config = dict(
    head_dim=128,
    rope_fraction=1.0,
    qk_norm=False,
    bias='none',
    parallel_block=False,
    init='uniform',
    init_std_o=0.00575,
    init_std_up=0.023,
    init_std_down=0.00352,
    optimizer='ademamix',
    warmup_steps=546,
    max_seq_len=512,
    max_steps=7496,
)
Each number is 128 + 24 x the weight over its row's rms, rounded and kept within 0 to 255. Layers, rows and columns count from 0. Numbers have three digits each. The size before them is the row's rms in percent of the matrix's.

# down: layer 5 MLP down (transposed), 1024x384, rms 0.023, rows 499-544, columns 96-191
# gate: layer 5 MLP gate, 1024x384, rms 0.0287, rows 500-545, columns 96-191
# up: layer 5 MLP up, 1024x384, rms 0.0273, rows 500-545, columns 96-191
down499 100:138099116116132133105104141143108129104119160077120134085100110118122127172116101140137113126114130097124087130167173136088137123096104153147145095104128098130154162101134117096159148145136127107143177146149117160145129124131170105148164139094131140119164123174138127176156166128165122138
gate500 099:108161135124135106118131111184102119135177100135163099142147098124134148175147114142151111136133171131131147132124120116138125122166101118177139138130165117133084121120126098102106144117145155123152114130121158153151102098143125110067138101100114093135102109111109126169088135110095144160
up500 103:112125106109150135121095138110144095131154140111177115117142154114120150183082121152124106097149181157114112159136142103153148148100137116094149120098153103190118124138095132126187147103128131111101119106155167139110103131109133147112124117194133137121113130159174095158095123140117143142
down500 104:160138125109116101115148134156136132074094108168189097130094118135119169071107090183110125111169150167160155105120100148168129115138112097159165141150097103157155100100133125122153145105123103120130121124127138128098150151161103097124105172101106145104144145125133123144121124128150148143
gate501 100:131143120139144137130142147096111122181103169169157118111170132099093137141146095116105129125180139124138131127127155114170112192118131105090130159146081105131137077166092145110128143159141144109146119146129170104127110123148162139124138109134102138124136163148156120102110123117144121132
up501 100:083152110116128104146127146147133114149171123151164109105139098144114125116143120129177102123144133143123065115110113124096118124143174117116115125147099088135186111178122107144128172140127139096106144149156165135121109103159099110140124116111141104148144145102141121086121146098116088145
down501 103:136138121134121103130141102101138161145104134145130125115092114101138089090137106140093128158157110122144101104149089083154121159116112158143126139134143133148143141107110149117134147156118105122104104140088150144161111129113141111098093115161149153114124155128110159161123194144144128169
gate502 093:105125142143102118141139128123150117120118118105120171111130116150143137096165086125140116153092149119075113124126138118112128156136113135094141155145143114113134171145125110112169127111128155106125133133140152155121130122121136150149140148136123092081150116131146118147120156099150134085
up502 096:136123100073140110153110142125159135104110126118140124150101140162062113067135121117124138113135123127097076114097121116121139162152141104125166146147125141156127160183103127116148097184098083129097120115110142139156175140119105121149124119135128138126126114152104121151138117151121154113
down502 097:133131103163120138122125135134165119117137128153118165117118128140120151136122113131143085144109071135085148127151133126118111171075166129137116071063114123125172122145137111124151125093127119118117124119091161111154135114081096135136148124104131112160141166129105135145122131185140102108
gate503 099:127115135114126082112120135133168147128135128142107126156106156123174115140102121148123152114146097123115141143160099116128114119102135101156123151143132141081109121174153121124137124142158131172126121111149120133085149105108131115106147118134106109137148148118132067107132098130135126164
up503 104:165126110155110158118122093123137136139113094129139104125139135122140072103157138100139118174129135116150120134109086111115134115147123112130084098150122161125132141130127106090177102123081136118152134134101104059116153116126171127104121141141137153151132116153123075116127137088165139105
down503 105:098147153128178096091138135093123193140120113131119114114150142161171085147130089145174193136161103184090134156132129116114127090163151113134142183136152153133116131141175165122112118122123147152144165091134103146122159121113125149135147102152097127105147146155116109090157164151153116106
gate504 093:151086141115107111115118173126139107125107131152150112128118167141109084118125157099161175174097099107086185146128134177126166163154111113116123121105137121128111127115159125145136156134120126107080165093123110189122086164115130133095163146101119104154121096126136120113118110081134114134
up504 099:084128125136150161154116148124151125154179123106099152115128117150144069144174114106116149113146104093108127121096109111120159140159153113116105136122099155090134152111140117088098116174178137164112130136137140157141128101100099116090171139108122150136129112128098085157146174149101129115
down504 096:111144125137097157151104135106094132126131117098101146171106141128120108154133090136123090108103130113123102111177148108149108137158154138107108132153110146171141130108151122103154134168144117107145091116124137131133151111100133138129171167095129177135101145135140131100116191130123149122
gate505 099:150114135127127128168111140113159148148128143113115110088089098194122109145139140180176121142126108110148134128110084118128086110144101127116117150122089166139169110160059131119122151136178151115142110133127147165100144101137124130064105113118158159075148123110124091126098080112099120123
up505 102:080115169119147170173133156149124126117141094186169126104131149138127102098121155158127168119176144142130118102135110148177139112114070143096103173131104125123136104129126169142161103128125139119128103137146106182134126116169102120098124142137148140114111125101174112128119082114078116114
down505 105:167129068101111141133162100079141124131135131116116136133142120110092130128160125144129109141157155149156123116113136097121138123105178078126125117120132124141140124104122142151123130111120162117129165117114113106091124119167087100118112104142158148145134168109135097090131177102141103146
gate506 091:131115082122148131145166140134144158102139080127096115131138130133132114120110131150150066156114115155094161168104110122123116122139136124131123134119141081154162156114158078066111096168128116080124134126134099084138082133121129160135189133144118148130164097154109123127131105101145147147
up506 090:093145150137089121103121136183160105170139154111118095119122147095127119108168112148094145143146100139165130138143146069129127086126136132114140102081104138081091132100102108094115138151115112102123134128137128109144125147132114116188124082109098125149096111138121144110101140130130112121
down506 092:093126077080133132133086133099145097118131128146110116158136119129154104121113140116074152140152149148100139106095061143129151175106073097111129114108114122103146156101154070125113107117142142111139164138129138132142112123136130139111112128123141071084147104124103113137118081101154140124
gate507 094:083120147121164121094118161124102159103131132146135134131173133154125121139132148076114130123145160156167150094091121117149110134106106143137127147137128122171109112133156123096090094102107130179107143101162096106167138099128144089156108134147164114155142087160126090103144134093126132064
up507 098:135120144111107149107117098113097152109115101134148128141106095144099160076169170125061097138127114139140120153119128136127144118125126140128107120139131115172126098119154141159097087152117109113128086136134155156062117086128111103166100109126093107097155125121131153129117109164098152150
down507 102:102148140148132088091123149121113126088104111113090095095154146135133152134131111151128095155110133144116164088144132114093142131134113079145138142095141143151141075118122121121135101137100157119132093155141118149115127155111143125149125094136095148125113105115142173090107067118129154134
gate508 108:076126127141141113105125140161102143095138122168098189136144106138132124145174110134106122110168104173139136098119123114117141103137113166103117106135093108106148142085166125127143137098105119110140148141145092131107163105137171108155132186142127109113120081098109111108105125096162127170
up508 108:156132125085125115093153117126111146090160125127091129121135133074127112120079123143115175132120116128148125128148135134152095094108108127115081080113112141108121125090137137125156142132102138103094109143112118124087128129152130104137163129146133089157119154130130181101150138141156149130
down508 108:077096154067138122121165123104092122097141096097101132112153145122108137154104176126147109122105119185116137127117107094120170111128123092123116131146138143123111164115126125131107157098122130109137154110160115155107135154160126138156112116162111111134148129148148123129116126152111091150
gate509 107:156154166116116119179127117140154109123146078159118117110118144135117109127102164094145137150141128160146158107127172134115124132137134141185141142103139125089127088177124117109097123119159147126118163137098108098102130162108202174114114147123126109084147095117110104165179072119100112146
up509 103:103094125125086105130094109131119168121171140074138109122128109118126124066132147126166107151111180158146159159184130135114134143119121103134134094123128063178151114143110150156142129147124127060099148110148149124083123169138156145139115141161137145120157117153093114170155153160145131126
down509 105:150155114128147112080119167130116115099104127112106154106118133120112089114168099114152152133119123189122196104128141121118160112155092144107142140111133144149145102133107154144122131095133116129144127121131121153113108175127178151115135124113138163147111094098142140135107150164093139156
gate510 095:121125125131148102115097107139096151136106072097112125061117147124128130113134102128148120134129106148111141133141117104132093107104101115191148183130171115156167098168116112121169117079120114102149102188144123153143129104097131144109074159139147120127097154108143131115100084115136137107
up510 098:083095116120138092110143077146155099115122175091109106138119122158080135154126127149201156115098113105125145128132151077150114140136107131114149118073115124120134123109092088153137121146141136156123130133081156129113105175100149123128120180153165122109094133097113110106107138146082159095
down510 099:117120176146117128131134088137138119126117148161134080152134140105186078114075201143132132113120154130160117052180151154142123193134164096107104137137113156112068165121121132131134106174142132127146182164119127156110141160105119097141097124107131120116094100106139102120129184115106136127
gate511 101:127138164131118127111163148102115151148131158173119119116102140080127149104146121089123092113145147176148144136069135147143159096145107121140148147090118089113080065150125136095129099168088082109163128104148127154116141128111117138165120110129129144089170075136119134157138108116142111128
up511 098:164126078139112117166134145120146145185129135128134135151194123114115091128076156111141110110110107088097182163109114153166148125105105161149133175114142098132118151122149142155092135125132121110109133107133121136147132105126160160095133141076136092097109112133144076143105117154165082120
down511 101:128103102123082122145137142117152139105155126076106127129120141099141126126124106115117090142140182145147159146148162116132123113111111105087163172088108129096100092087121150123114177090149141154109104160126109090111140144165173159105149124095129148128164087136127137131071175118125118125
gate512 102:141099133102151172111104174150101128106132117105077139103141120111094151125125109117134132149181124127143164114151140139145117156161099134103107170140145171133109148163099124135091139126122121128104134151118123129113143119123126163127151122130114124139116073122138097114133134124119163152
up512 102:137150117158101109096134168129138117147128158112149126178137137141104108151118125129154144137145124125124107086078112138125111123129158154173097173107118174116090145143178095098148118126109143116091131131106132138107101128125107171132142119160172106117092126105109102126142100155132134060
down512 102:127134095149114129137116160173142157105137128152099138114117099124117129148098120110132132136119104120103099131135135126135138145117111115116117152129123096138150095112108137115104133118143170137141183105139087151128118134093102160128094150166153075086162149147125121087110156086130168100
gate513 111:094120111154120120185153122137135118169121143102120143130141139142107128131095153169142106156137090147087126133121157110079116209081123089147114163128117182139143088127157126124133127134149102129140138110124097093127171110140145118133114131172155118138116157137147105129112116109168174124
up513 110:153134141111113114184124100088144161114159132116192091106113087134144152101147096101121138169177145142109130122146122125136126144130146135147083119153118092166097119160117149124121143151136167140152101103156118094145099129127153124108114064063112100117098122157150091127141124161152137141
down513 109:088143138165094093096157131087130111118141151104120105122112159103161153129128123091126179139162105104122149095161111139136099080124117125105128111089105139149147138136146153138121122136123129107116161076152087129146099141118143136121132119141135103109140151135094120122095075127130139107
gate514 097:159141107150127153160137116152112136145127113120112156093122140112058095090171121117107095130144145156108162114159073151152132106162152113139141147146122121152126162139128117092113133192111121137151150114140119151106160113101097160110117119092104125152154089113132116118114126121148177138
up514 105:104149143141105090113110139177143145124135111146125144092138094112163136131110078116163112133138145124094127106175169149128121126163124130146150142136117125106128125112094139129138132148119120114098112140122077115099102155122103129107110103125158149105176100091130157156128141152122132150
down514 106:121146116132124118117121132128137035109151134143116142120114123171107175097172077125147105101131148136123102143147117132170079116146074141174112112139109114155119142087106112126105108121107145147121135143166118123147100092109113136110106108090126150113114117130151150109097159110128096162
gate515 096:141132102188143112135174175152112103164151140130184114122164132111129099114138152110169185126126111098099152131149106113172121135114132115096115072133131148130127105145107127096114095106120126122112124136145134095114135134100107149111127097132143109135116106131165102094139085090118133140
up515 092:128137090137112187135135139122169116114138128125102084124145124119146157096122101159156116105118084094129092117140150103136139153156128119144084137082110129119125116113084103093089112124138139125144101103168121131134086146126134109124138117155148149109123126116110164136119153132120140120
down515 094:138127139075100117085130140110145181120127133097086128141115087154137125114119126106092149133126145137161146114066134141141211152140122138132152127160163077111120117124117143130099140105109087074120137146130133155137090148164166135137131104147077129179138125150069126150144111107153149150
gate516 100:106127119126133145120149119138114175114119094121115142147108106160120109102117115123125125186122163139130130143120107099129106127101141152137112141114108111097181149129121104141152120140125156119090124149132112124128116109168126131134100124098128156104131114146155109147091122077130133122
up516 095:113087116124111178125125099133104148102100153108119181165096136136106107117145111111151135147173093154125096189128156085104102159124145109167160129102149116106162116107143148134153138098101134130123127129109110100103098128104144152124123138097142148122126120135138140157148111158121139135
down516 095:158157091122123115119138137117116155153153112150131074118113129114145128086145147143103161106122139132138136111126123169086117102138180082142141118146128122113105157180137120138143147127148153152167110107132183144111098130142137141111117144113086111090145119128152127136150175122169127154
gate517 102:117137095146144104145123153131106115099156117131123148108155142110120109095143127129118151102138110102147127137176157152130133134131103120128073151156125175138121146103110094074140141154100157153114163122125169161099205125118144145101174134152154087126100123130157126116125128086134157118
up517 092:152125171120153104128123128114098140122090126142101125121112159107138107093124165103143161162159130151186106124150121141121156110150132106093116139120136065133096130117142143098166128143113159056100148108154078129132133147103162142121148147172105114120121121095083139150125130126099102097
down517 092:123102133095147144119140134153141124082130126129156125133188121113130132139129115122109131085119158081110124100106137186112110177151142115133130126100112146115105129098096146077138146160130114150092130144145118147177194113123089118122076127138140114135123114141108119124114113109121175122
gate518 104:126100105121135122104127141092150129077126160144145098124186115108134129113165112111098111115185149101108177129148075166149089108145116100116098163111098207091129133120107157090137127178142136137135128130112133154115135096146110130174102130132136114150113104137177134110108112120174165130
up518 102:138153137122103174129168134106166169124098118120147133095134113140132144116101124112103106137126156135125163110125134096109101150127122103141096179081107095094162125135088163119108107120122118104125142147138142132103087153142138155137147152119160105174079102177147113089129089073127137144
down518 101:122093126112159119159113128147117094119124103134146138115139132145099131124151132141117146112127111105113063119148144149147111140119139109136134098149107168134114160120151125167138118137159153112132136108162158064127112112136123137146141158075171156105078098194115120179111099157086142149
gate519 095:126125113113132134199150126148177113154144140120145111158124102106131139100129121131132111131089117175142100099125174103149102136143130089139098120116114109115159076138102131111108115143126117148139146157102168127138155138148069122098149145114095113121107141122179133110126126137132136126
up519 101:157180131156117171145141102092154113151119091104132104112174119112104157122129122098139109146146079106116129125124130125123101193136134165136125144150101158134154132130162093137150155149120125169106100090138095107131122142105107178118115119146118126153150110134099137091162098150120178166
down519 102:112127148110100133141135128149117109147143155117102133095156145139124143147080163126097083119127127123127162152086129144137116170107134093098136106188164106114173114141129144109104075116143081131131097091111141129125096107137156143136130117086144144154143133142125108116139129112178100082
gate520 101:135127138129134112134115112105108195124133097107107119149137131109133108094153108113117118149104139125135137152152132167129131151111145170144124120167187147115152091130141110149121144155165108081126101057138095058082119169113110124127135097167126110163114137138162162142092141068132133117
up520 105:144123117130152134110090174099100093190126148100139118152156126105101099145093124129121180110130124086117106134150167118117139159117119105151122125106156164159102093131144112173134126136129106152096137116123116112188108141144109140105130143133085140155118151164150155118092111112137088117
down520 106:153107135108150149117091163079122192164111093157075149134120117121151104139120149121146101150125097176137109117158092160148136130203151166123122144128187143126110098128140101142110153127151125117139133120167131130052119130124100132119121137147126139123149110106155150102077127085102157151
gate521 096:121114146151146134109107129121136115130158163105161102080164148185151131142130082166115150153152109105103133099116127131093139120141098143131097150142136178078127144121150149134152118106134143130070123075124095131125083162106096148078127156156130112121132077117148135130134114115106121128
up521 097:136139076124169162104128080095109156131106064127142123090115129146130131098128135110108115156128115136126123157136108121113110165113155116107093130155109156159134169124119174091148127131131141135126126156137124089111115141137107183105147173174125149090180161118086172136126125130135096084
down521 096:139109120112120092106121130154142168166103160112053111142131120139161123167147084127126169097086104181133130126149131107155132097138103130126117089116092147150142129133135127109101111134114122156143154143141158122137134050168133082132123144069118096101160153111141119162177149117143131108
gate522 094:152129090129146103126140098173117121116113112104114163142174176146111105134121147147101150131075157115104119108126105110139118128138118134156113144129139119105115130151089128101118091152140140122149110147102140137132175114171100146142129133104140131103131169134116155150134104130133089166
up522 095:089149116114145116072090085130139114148112126099144066125152147147126141137198134115145130143150135125075143140115149113129135125131135114160130145095090138149110123118125123117128137163150174162144108101168155115160138126126083152112122099103101104076141133153103164118121134098122132144
down522 096:123124133121175163156118121135170115140158138125168157135106155140119133124077080100136104141145122161112108172098147100111056110136169094167139102089161083116110096164147106076136138129107136151158133123102126196101097136180174149147156105139128137136136137127103082091131102101112148107
gate523 104:149104114100152111140095156176151160112099104140145115112128090114088128082123109134104148133172179144131166167095128089115126116125102113128097138140117172121087094151137103111129100088091114151109099114137131107147134123162145121093149148156113126145091128154105147157104121111136115183
up523 105:127129118152117163150133096095135129143157107123126107137133111105117089138127125100155114160113117106139108179120147089134175161144140115125124136118163110139127134158139128107144194119116124080089132104135107133095149131071152111145114146121137137134160127161153150149176092133134116117
down523 106:122147112125107128167068126145086133109155098133146147123161143114147112081156108122145122123132143132124120164141147159124142113104057093128126157118085170128115115159103183130138130129105109092109131105142161111093113112140147118135127124169190147113135122131150146154116062128107152124
gate524 109:135127166101143073104154150163139149117126179160136084112156149131121098101116137119133149096148125120138141094112094144108125156177141189104101120159141147107111175149116094111138124135102114130124159134100125141137135159122153158080163104121152129136151106103176160163120149119130148119
up524 103:143137133172138131123136085125096141124094079162154111128085149161122129115118116128122153123116187109113116147128115136101168130095158130142187143109098156114100137136129137129115105114128171138116137135076111182145098149176131121135145137156119133128167115113156115112085134126139113103
down524 101:151127125110145135144127101092074113115092137100132152127132100114118177126134121161127143142167167142132130122119186147125135110139127062105130155150107152147151153107136104107148125123108078153117158088133133138147136115093109101185149138141134111165097157132087116124169112165163138146
gate525 103:157121146089133161144116149108105145140123165135107131094167142122132100138130110106101105121143082163123135142151115147172164189088084140188137144129137123192185083124100134146161114142126117110119125154128124064127131138115124178129139120137147106122103123129113125091144149147131133123
up525 099:116159170132126130105133157128173111068157115110086082116148096114154106132104087126103069117087135129108121109173151110118121107120146138110147099120093147125118128181126098137150101135123158136154127096162128117149120153142104096084097160156122136128127079124156093138092081130135145138
down525 101:140147111114129166124160123121101107176116136128145103134114138088125133140082160153123126153151060126102097116154129112146163153092143123143137121130160156156077121175126147154107127114151165121149130108147148145100113119122085120139128154118102174131154126126122121097101120137118111120
gate526 101:156122142098099135144097145147124127087143088078125162095107108115145135132129108145131115156153091142171110125126131153139127166135141133161120116163141148081109109132154105122141111125139140101108138119092120147126144114110150129141140139134123106095141148151132099171130139113158099158
up526 104:156079126096145131125116103134121106121130079129137116156125159086105128129098131142106118084151119090103185085137149141146159128141149167126155102086114145077124127160165128136146145141130123107125141128118144148137125149139133159143124138123101134092128164131106159118098144177126105122
down526 103:165109157130112082139162144094170128167138126116131112132084167109196153111150112102141173127161112123156122128093111116119063106146174147091093095141153151128123092111140130090107116172126148153136121097138124137207111115122111156157087120112124120154107158084125086145145180056150095094
gate527 100:120122114115121150112154141128109130134166118161092159121134129086111141153139123127122129150132137142147161127079126123122141123159129149138134177109114188117137099139120159164124162119126136101162131114095124142147122112133133149118122140095106120131092078084136091156156080135148160136
up527 101:126126108128121130130141105163142129132150153125141120190095092174122150097118154132099127139132138093142143125148145148094153113149108122165097173134115138139105147118099113121119149107149133152132119155168162134140148161095133109086142110129114092082115104149157133123099100152151134122
down527 102:139096129142118112114090067189148106122136118069132160102123129104127132164132104093116162161093142097133161146103160134118149129134112179172131136125130111092100139131108135139136121112120139148150119122127121150118132086168114130133135141111135109127144109108095153150109148149126138115
gate528 101:115090124113130122122114097129130201138102120146156116108130140158125099107143081142133138148131111129140137147080163131096140137110128156100152145150133093101103124119103122112094125111150092160114121121157105173100145141156105153193155118147128153085108065098161148113160119103127117086
up528 099:132134122085109157127057145127105117121147145118105141122117122160143110108092103159134169122157130140142162139168114156132109182140075125158099106139112113135115147160112164168111165134152153136144102134129084113139122139141127145122090072174078145153132131139109152128131151106117099130
down528 103:125178152194092144106089099142149164104098183119156140115128126149118133121168097105117135117137115123091100138130150067124164194123148119120123168145101153150115130133133095130123153118154126180171083126147123113135145120116159127118096134153109113096127146134122137110145125132171124148
gate529 099:126123128127141191143182110179146136138143133154170083128130109114116127083120078159148163104123073143141134136114088158079086177107150156089133097132128124104131133129118103149085139146104099149095113082110143143130111105132126117119154141127117117132116162140150115157136110148138129107
up529 097:131172125153166094133153127088133140137118085150075132148112154141152155129138136142100133105163122105102140116141144127110126147114149072178112137136130176120116141093127153145125103096140140140113097120092118152116130118149090078137127090169089147081125130106134125114127141147134111155
down529 096:165117090104116115114120143112087142141106136126128111101107135082147158144108147151106102120100086123106139141177144108153155190115132146121133124114109095107152133135119139135131132075158107128122121098122137126134090151109106120119102113122149126203092117124143140127116143117114130172
gate530 103:113121133110168116144128106134132171149095130113170113076123162126057091135135111161148125170125148104118104127135095121122148158119119094169124115151145139136091095138090114107152176143128124126122130097133121154099188155120133127109131179126148130111102131134131146168107122094131153121
up530 105:096108132135159088139095125090142134111112169116092132118127123120175167128101126168150158125089129109142157136165111136147153147138139106150150152155147157110107111125124147165116097130152120109077158131132126127073139095155085114138118174133116172150126125109153100166152130127119118119
down530 104:134091129102112106137123146149183127108128162101126165157096157121204157141114135143118087116097100124147151121088164104085120130139150125134122126120164107135130149129143116136137092148128150110127118126157106121100157119154104139089113110145106136142126119100134135123098166109097117104
gate531 106:159138105156100123136135128125168094142134109127200144097151122158125092169106128127139144148120120071119092131109102112127125128129129086126116098094107156130129110144135115134146153106129128161104132151122135140120139146115135095096157115128171122157090129173146122118096132092125136138
up531 095:117165093148097136134126106099112140099132139136092116106124173133130147083115129139137106163160135178115105145141117089141141077126130141140159115135094099135117082113121102113156126159094159090161125150116104124126118101144122167154098109100097134133121121134087110150166138151087126140
down531 084:165095146184149132088116094139149082139165122149143116093114112178108139180106135152148123135105112106129102125133139164117111121119081148093084123131121134164160151125115075114114136115120124161090142151106156115084153104089153087103130137127141069117134131160132122142133099089092164114
gate532 095:094127105092143120157148103147136122124130085109091123105124142113133111085192149155120147172125144128137084119164091158126117136104107110145065117166165120155106109119118086139125131132127114138102117142120149130124111122122162102144159112159116131131128134128132131115126088125146144146
up532 090:148136161127149149179084128116113147139154151139158128122142152114127116091080138117148114163120088148108133155115175117119144138143098113085089138096085102139167110130112139143070119141131114097127143127131084141141151129122169100126140116127133131179148163074110162128155124089162126133
down532 094:100157113141099102138098105172143127120107162138138145087136107114075142188117157103094130096139112138179075129175099122125120130113103135137153133102136155119145133135084152106115126115106093154141119099161123164177111127120123138166130117168192128154106152113096106158113119167100109122
gate533 106:176127095124116151132130171120138150128129118143151129142228140149144160114139157111120149098105135136118140154138158124135143135107100120129142067119113159109130130104102176115123135124175112173103166097110119131133165078112158107111147142171117139105115156135152145136161118115110156128
up533 102:142125105096154135110101117095143137161124117120152127134123081155103109104113083157134177109166123153119103140131070117169164137118091133126096066156092170148123137152125121142146168110116125125138108146103101126096153150123125106126169110134133103148147133075099150092179128146128097166
down533 103:133073103120115132163135162139127136107115108130164136148125127144098141147105111119143178096111146150142104117098135137100163138143101121133139153124156128087166128102122136156118107129129169140129135142097097173133112115089140133115092120157111155118146143123162137165140036133119105138
gate534 105:137126149120160170104106108149102087118139139109117155090154120133117095125124151129097116110113098105114122131098134125131086130140149133115128130064088099076134081196151106079140141141132123130141131137117177094125153117160161125116126107115103138166169104191126111142136111100129169141
up534 101:141112093110149148120123112119169121098109099161155184120077161134129086075070116105122123160167095123157081173090162162126118124128136153107148133146155130120137135131146151103118134140112122119078137148114094111098112181108180134173109157138134131150160176124133136170110106128135120152
down534 099:160057145163127109104120122073112092134117177119169099126179098135141113098133110122092200104145151080143122146096125156122121161138147085137135117158102194111131149135145143174134110132139126193104136114135131128109168135121115188096121125112083142133144116143117133116074160133105102124
gate535 106:118100123123101111169157137116092102102099162110146151120125151111131098146100181115115115140139154119129163128123113151109127177134120094147096170138140182140162141113101114130116118101106093112131165129127147114140152137140122114128127143098132111148145080140140112082138109114156168152
up535 097:127118120160104130132111109114165124105098116156093170148093159087162124137140075110142148096154127147141154177125144145155173115095126093129098135160161057130136134151122099093165132146125127102131118177127155132100125143127115139111088131119101123120135134120108119092120123140140119162
down535 100:135107124147139156130120152132158122171135132098168110095107114106138113133103125113170072114104138102112152143095129121151110126150155100092123120144186154123120131111163169135127156103112113155090092129142128148149140107100140114124116132131153140148120124101159100108156167109122100120
gate536 101:144111115089105129122136133164119155142106101127139179131105175127135139106164140160110151108122139110139126151115105116134142113134146175131121144166126177111119122099135132084144147144158158114113155098118167133133150124113127195159158132122144136150139113156109113170165143131095139151
up536 100:123132128143127168114126156121161115148121134103122103133100131114135135127128161162141108142138123128140095125122108106163136111168125114152145075168144104111154164098107123141184132132156146129174128141147097125103132162096082120092129142138118145105154139132133137115137130119127079110
down536 102:121155121079125127120100142083144107177116088129125147143160113148124092144133124136130144173153156084065138121099158105161165130121169156131156089114122144112141142129117166118098130161094113140127096126079126093158126088133088163108134122118168121166109138139143130128150107124161119112
gate537 094:126134082133107112175148149149109140128138118120158170109171173100143113144147178056102146119156122130179118089104147114106156104130117157129094123092108133162127127138130165137108114132130107154113118150110083139136110109173116158118110101118155108131067103171145124116154076139105097178
up537 095:134173136158113109164128163134127136121113126095128123162119165073130135143110107121113117170161138150139161157116079130145092110120135128137163103121136160163147117120152114090142138139096095090146124138094160169111167107078092126127136113069138125104117148122106174158118109098117135105
down537 095:142133138064149139159164112110119122115135146101142149118129071163113136134184154097108125118145105154161127117127169147114147094126157159175082115113150108142160120104155116127106101104134121104118132124092118105144129123161083147131134150166137122113128137109144154129153109113149136122
gate538 103:131110104119158138119151132121119156130099138113099107095158150093113112105154138082144156158176080114174114084158102059121090160116151130152132118156136155119073132132126097140160147141147120151136156140095139143108105134149131109116150151132165103083111097135164173123137126127115140133
up538 103:114120084142113072070091138165104105140109159139109098168156136142147108125130127168096133129105121084066146122172066137099135147110133172169137114156160131107157148084137120108116121132138147153151169141118131123133149104135154159126153050160142116110112161145115146138171116127168149143
down538 101:125186133181132170121124141065088123131109137137170110150152155142120151114106169107109126118122098099088098099111133142129145131118202122143141111115140136104112140121155129109144110130104127101137118134138106107160117136126155121142147126109128131135147168163127175092154165124099147125
gate539 099:117109160079136124148123138129098077108130136107101084104148137103120155108162133155122100095099097127164122143143106136163148132146118119125124135163085139136143144131101150123106120156155146153136119091173131112110141145098099141108150161155146160093100117104098090108143136132107114132
up539 104:151157141086135173161139133120158117111143122149153138102133134139136156113158159121100093107105163134139105124102128165084112167129153105101118144172105149138085106143165129113076135086127121175084120105115124119160122142119109146102132119120099108122141120165143108142142113145101126163
down539 105:121136142106102077109063127128120108090132130111158120136190149132099118093162127123114137121084110124143152124135168145131139146154127142073103148134193123110162147111129118147140136144126131161139122106142143148146141138130093094146106098128148111113106069149108138131105171168097098137
gate540 099:099076149106151112113128143144152096151124130146129139127163145170128119194105103121135126089158094118102163135155144138125154137125116149161119132127168132122105167133131145145109101136151094143150136108097131111160151131115099142161101107112114131092089162173126090114114135083094110135
up540 099:121142136138102144106094106147143121118156103131095138101147145148116170150101101120092097123109148118096149164138161166117196122098135131120126155118134106100130096068124170121088092150137099137173115135103099174130151113119165073120105148084172165105162105195126117135145118127129158132
down540 099:120122110097098110149153144097098108134127098158130147151091115091141146096142122129126170128105140152143113122103149100177134139174104110124203070145126123133160137133140126132174141134121139148092131141149119144094119119112129147110142130182102119196139116116126114104188112141154139104
gate541 101:138129151145141124114153072120094148169116123129135151117153136137115134130137127108135108122145145108149112058163138107102116144128133168109131161139114155138103101125075111075144117141123105138126151091131150143124104125127135145091165163131148109155125133116140179117196141136124168162
up541 098:081135147098134104129127130124137124106155173119109149108090172113142103105160133152106104135144123131155138139169096135098153075136144106084130111108139104115127124120110143182109126143162065111154120125117111144178141118147121159140120151170158118130118105139098146118107104157121124119
down541 101:174119082122138091151107136133134134117158091095083149135206129110142148110163133128124142108143094160155141185111147109116161073106126111112183115121123149152135107137180144126133138133118137157102098138162121127081130114144123104130113081141081093166116143145148139120129145128166133167
gate542 097:124121146098101174141142177181137100131153136096113116103159145164124109115159112178133133122142120091133140165119118149127136146148114090104155125110174181114122167164121140129127120165141115155117109082123062137134121137112095119124117112162108111152114103126145126161103123131128145129
up542 096:142102167081121107123132129108141153106089168105108125128145151159114139147157192111136093070085130092148134126101112178144140179139102150116138145132128173137091157087109120105080092093147113140115186111088149110138145122113150165146145157155134139141130150155137104125125106131166121135
down542 096:140119138126086135128134123129142181104101154177140084159116072122166089172140107093157107152138124164136107114160153131145161103133166143133127108114146133144135119146155141111151157097124114137081113166133166107133111146113163099120111123106131135130106145131104111119134158121189145111
gate543 099:129116132120132157140139137166144138180149121140112098137140113157127147119184149129117118096124118170115175117141142154115119127163127081129093134124127131139113117147113151132110108102137151150089097106116131136113124123117123095131142106177146083132139146105082133130153118133142157132
up543 098:117104132124113137121139145109195099093154093106094134070138140103154152138128132171137147110150130128129123123150121105063149129144119179134111124112096151098123165201115101109110110174126142109134137162099135148154152126065113139138116143109101101120139112123141084143156155151095152121
down543 099:156124115126195131146146104141059141107094119138124163153121132082137136094126124144112131138120110153141121100168163139153121145100122135139109127122136140155115088061196135075120149122114130109115126094163128116097123161116124125112092126108078122141113132137137145100088175129161096114
gate544 100:107147173167122138126096120137107106143130160091114146130154102125136120102111118177143136119174117113127090116119142108126092146108118112110145104107122114128143111112132067077141143139124148113132119085115156125113107135154111100150098082149126153163119106171131144134138115155140123161
up544 104:134128118104085149146119171158147147131114141112112125152125165078150130110151135138112097114114098124134146179142143135138134119166138132099095137111098160119117140126093148113179159114147170167144136193166097205172124098117122120145089110129119164093109127113132111087137114115104066154
down544 106:094137101103121158167149136130163115109129104121124062120141113132119122076139111108121145169119118118151122112142126136141154171138142164125145134155127107101103114137090184127099114132189152102127125112156149118153093124123127134150140110150197142131143146146144125105141147160112139152
gate545 092:112120138125126110143112154116101095110140137112142123136161126121110119108107118134151126179114137137092123151135157143155135180077109095160115086142154179155157184118152080107179119113094129100122100101201153147116139140113104088106071106132149157133085112151125132147126088122152132105
up545 095:155129101161145138165161125128097087120100124119128108125084153162144128138129135131131119111112133141122121114092120132145154111125139121086131167064088153148122120179114107111154094115141149150178132144116140137169128079149138125134146104106128130091096113132160121075100144128150081147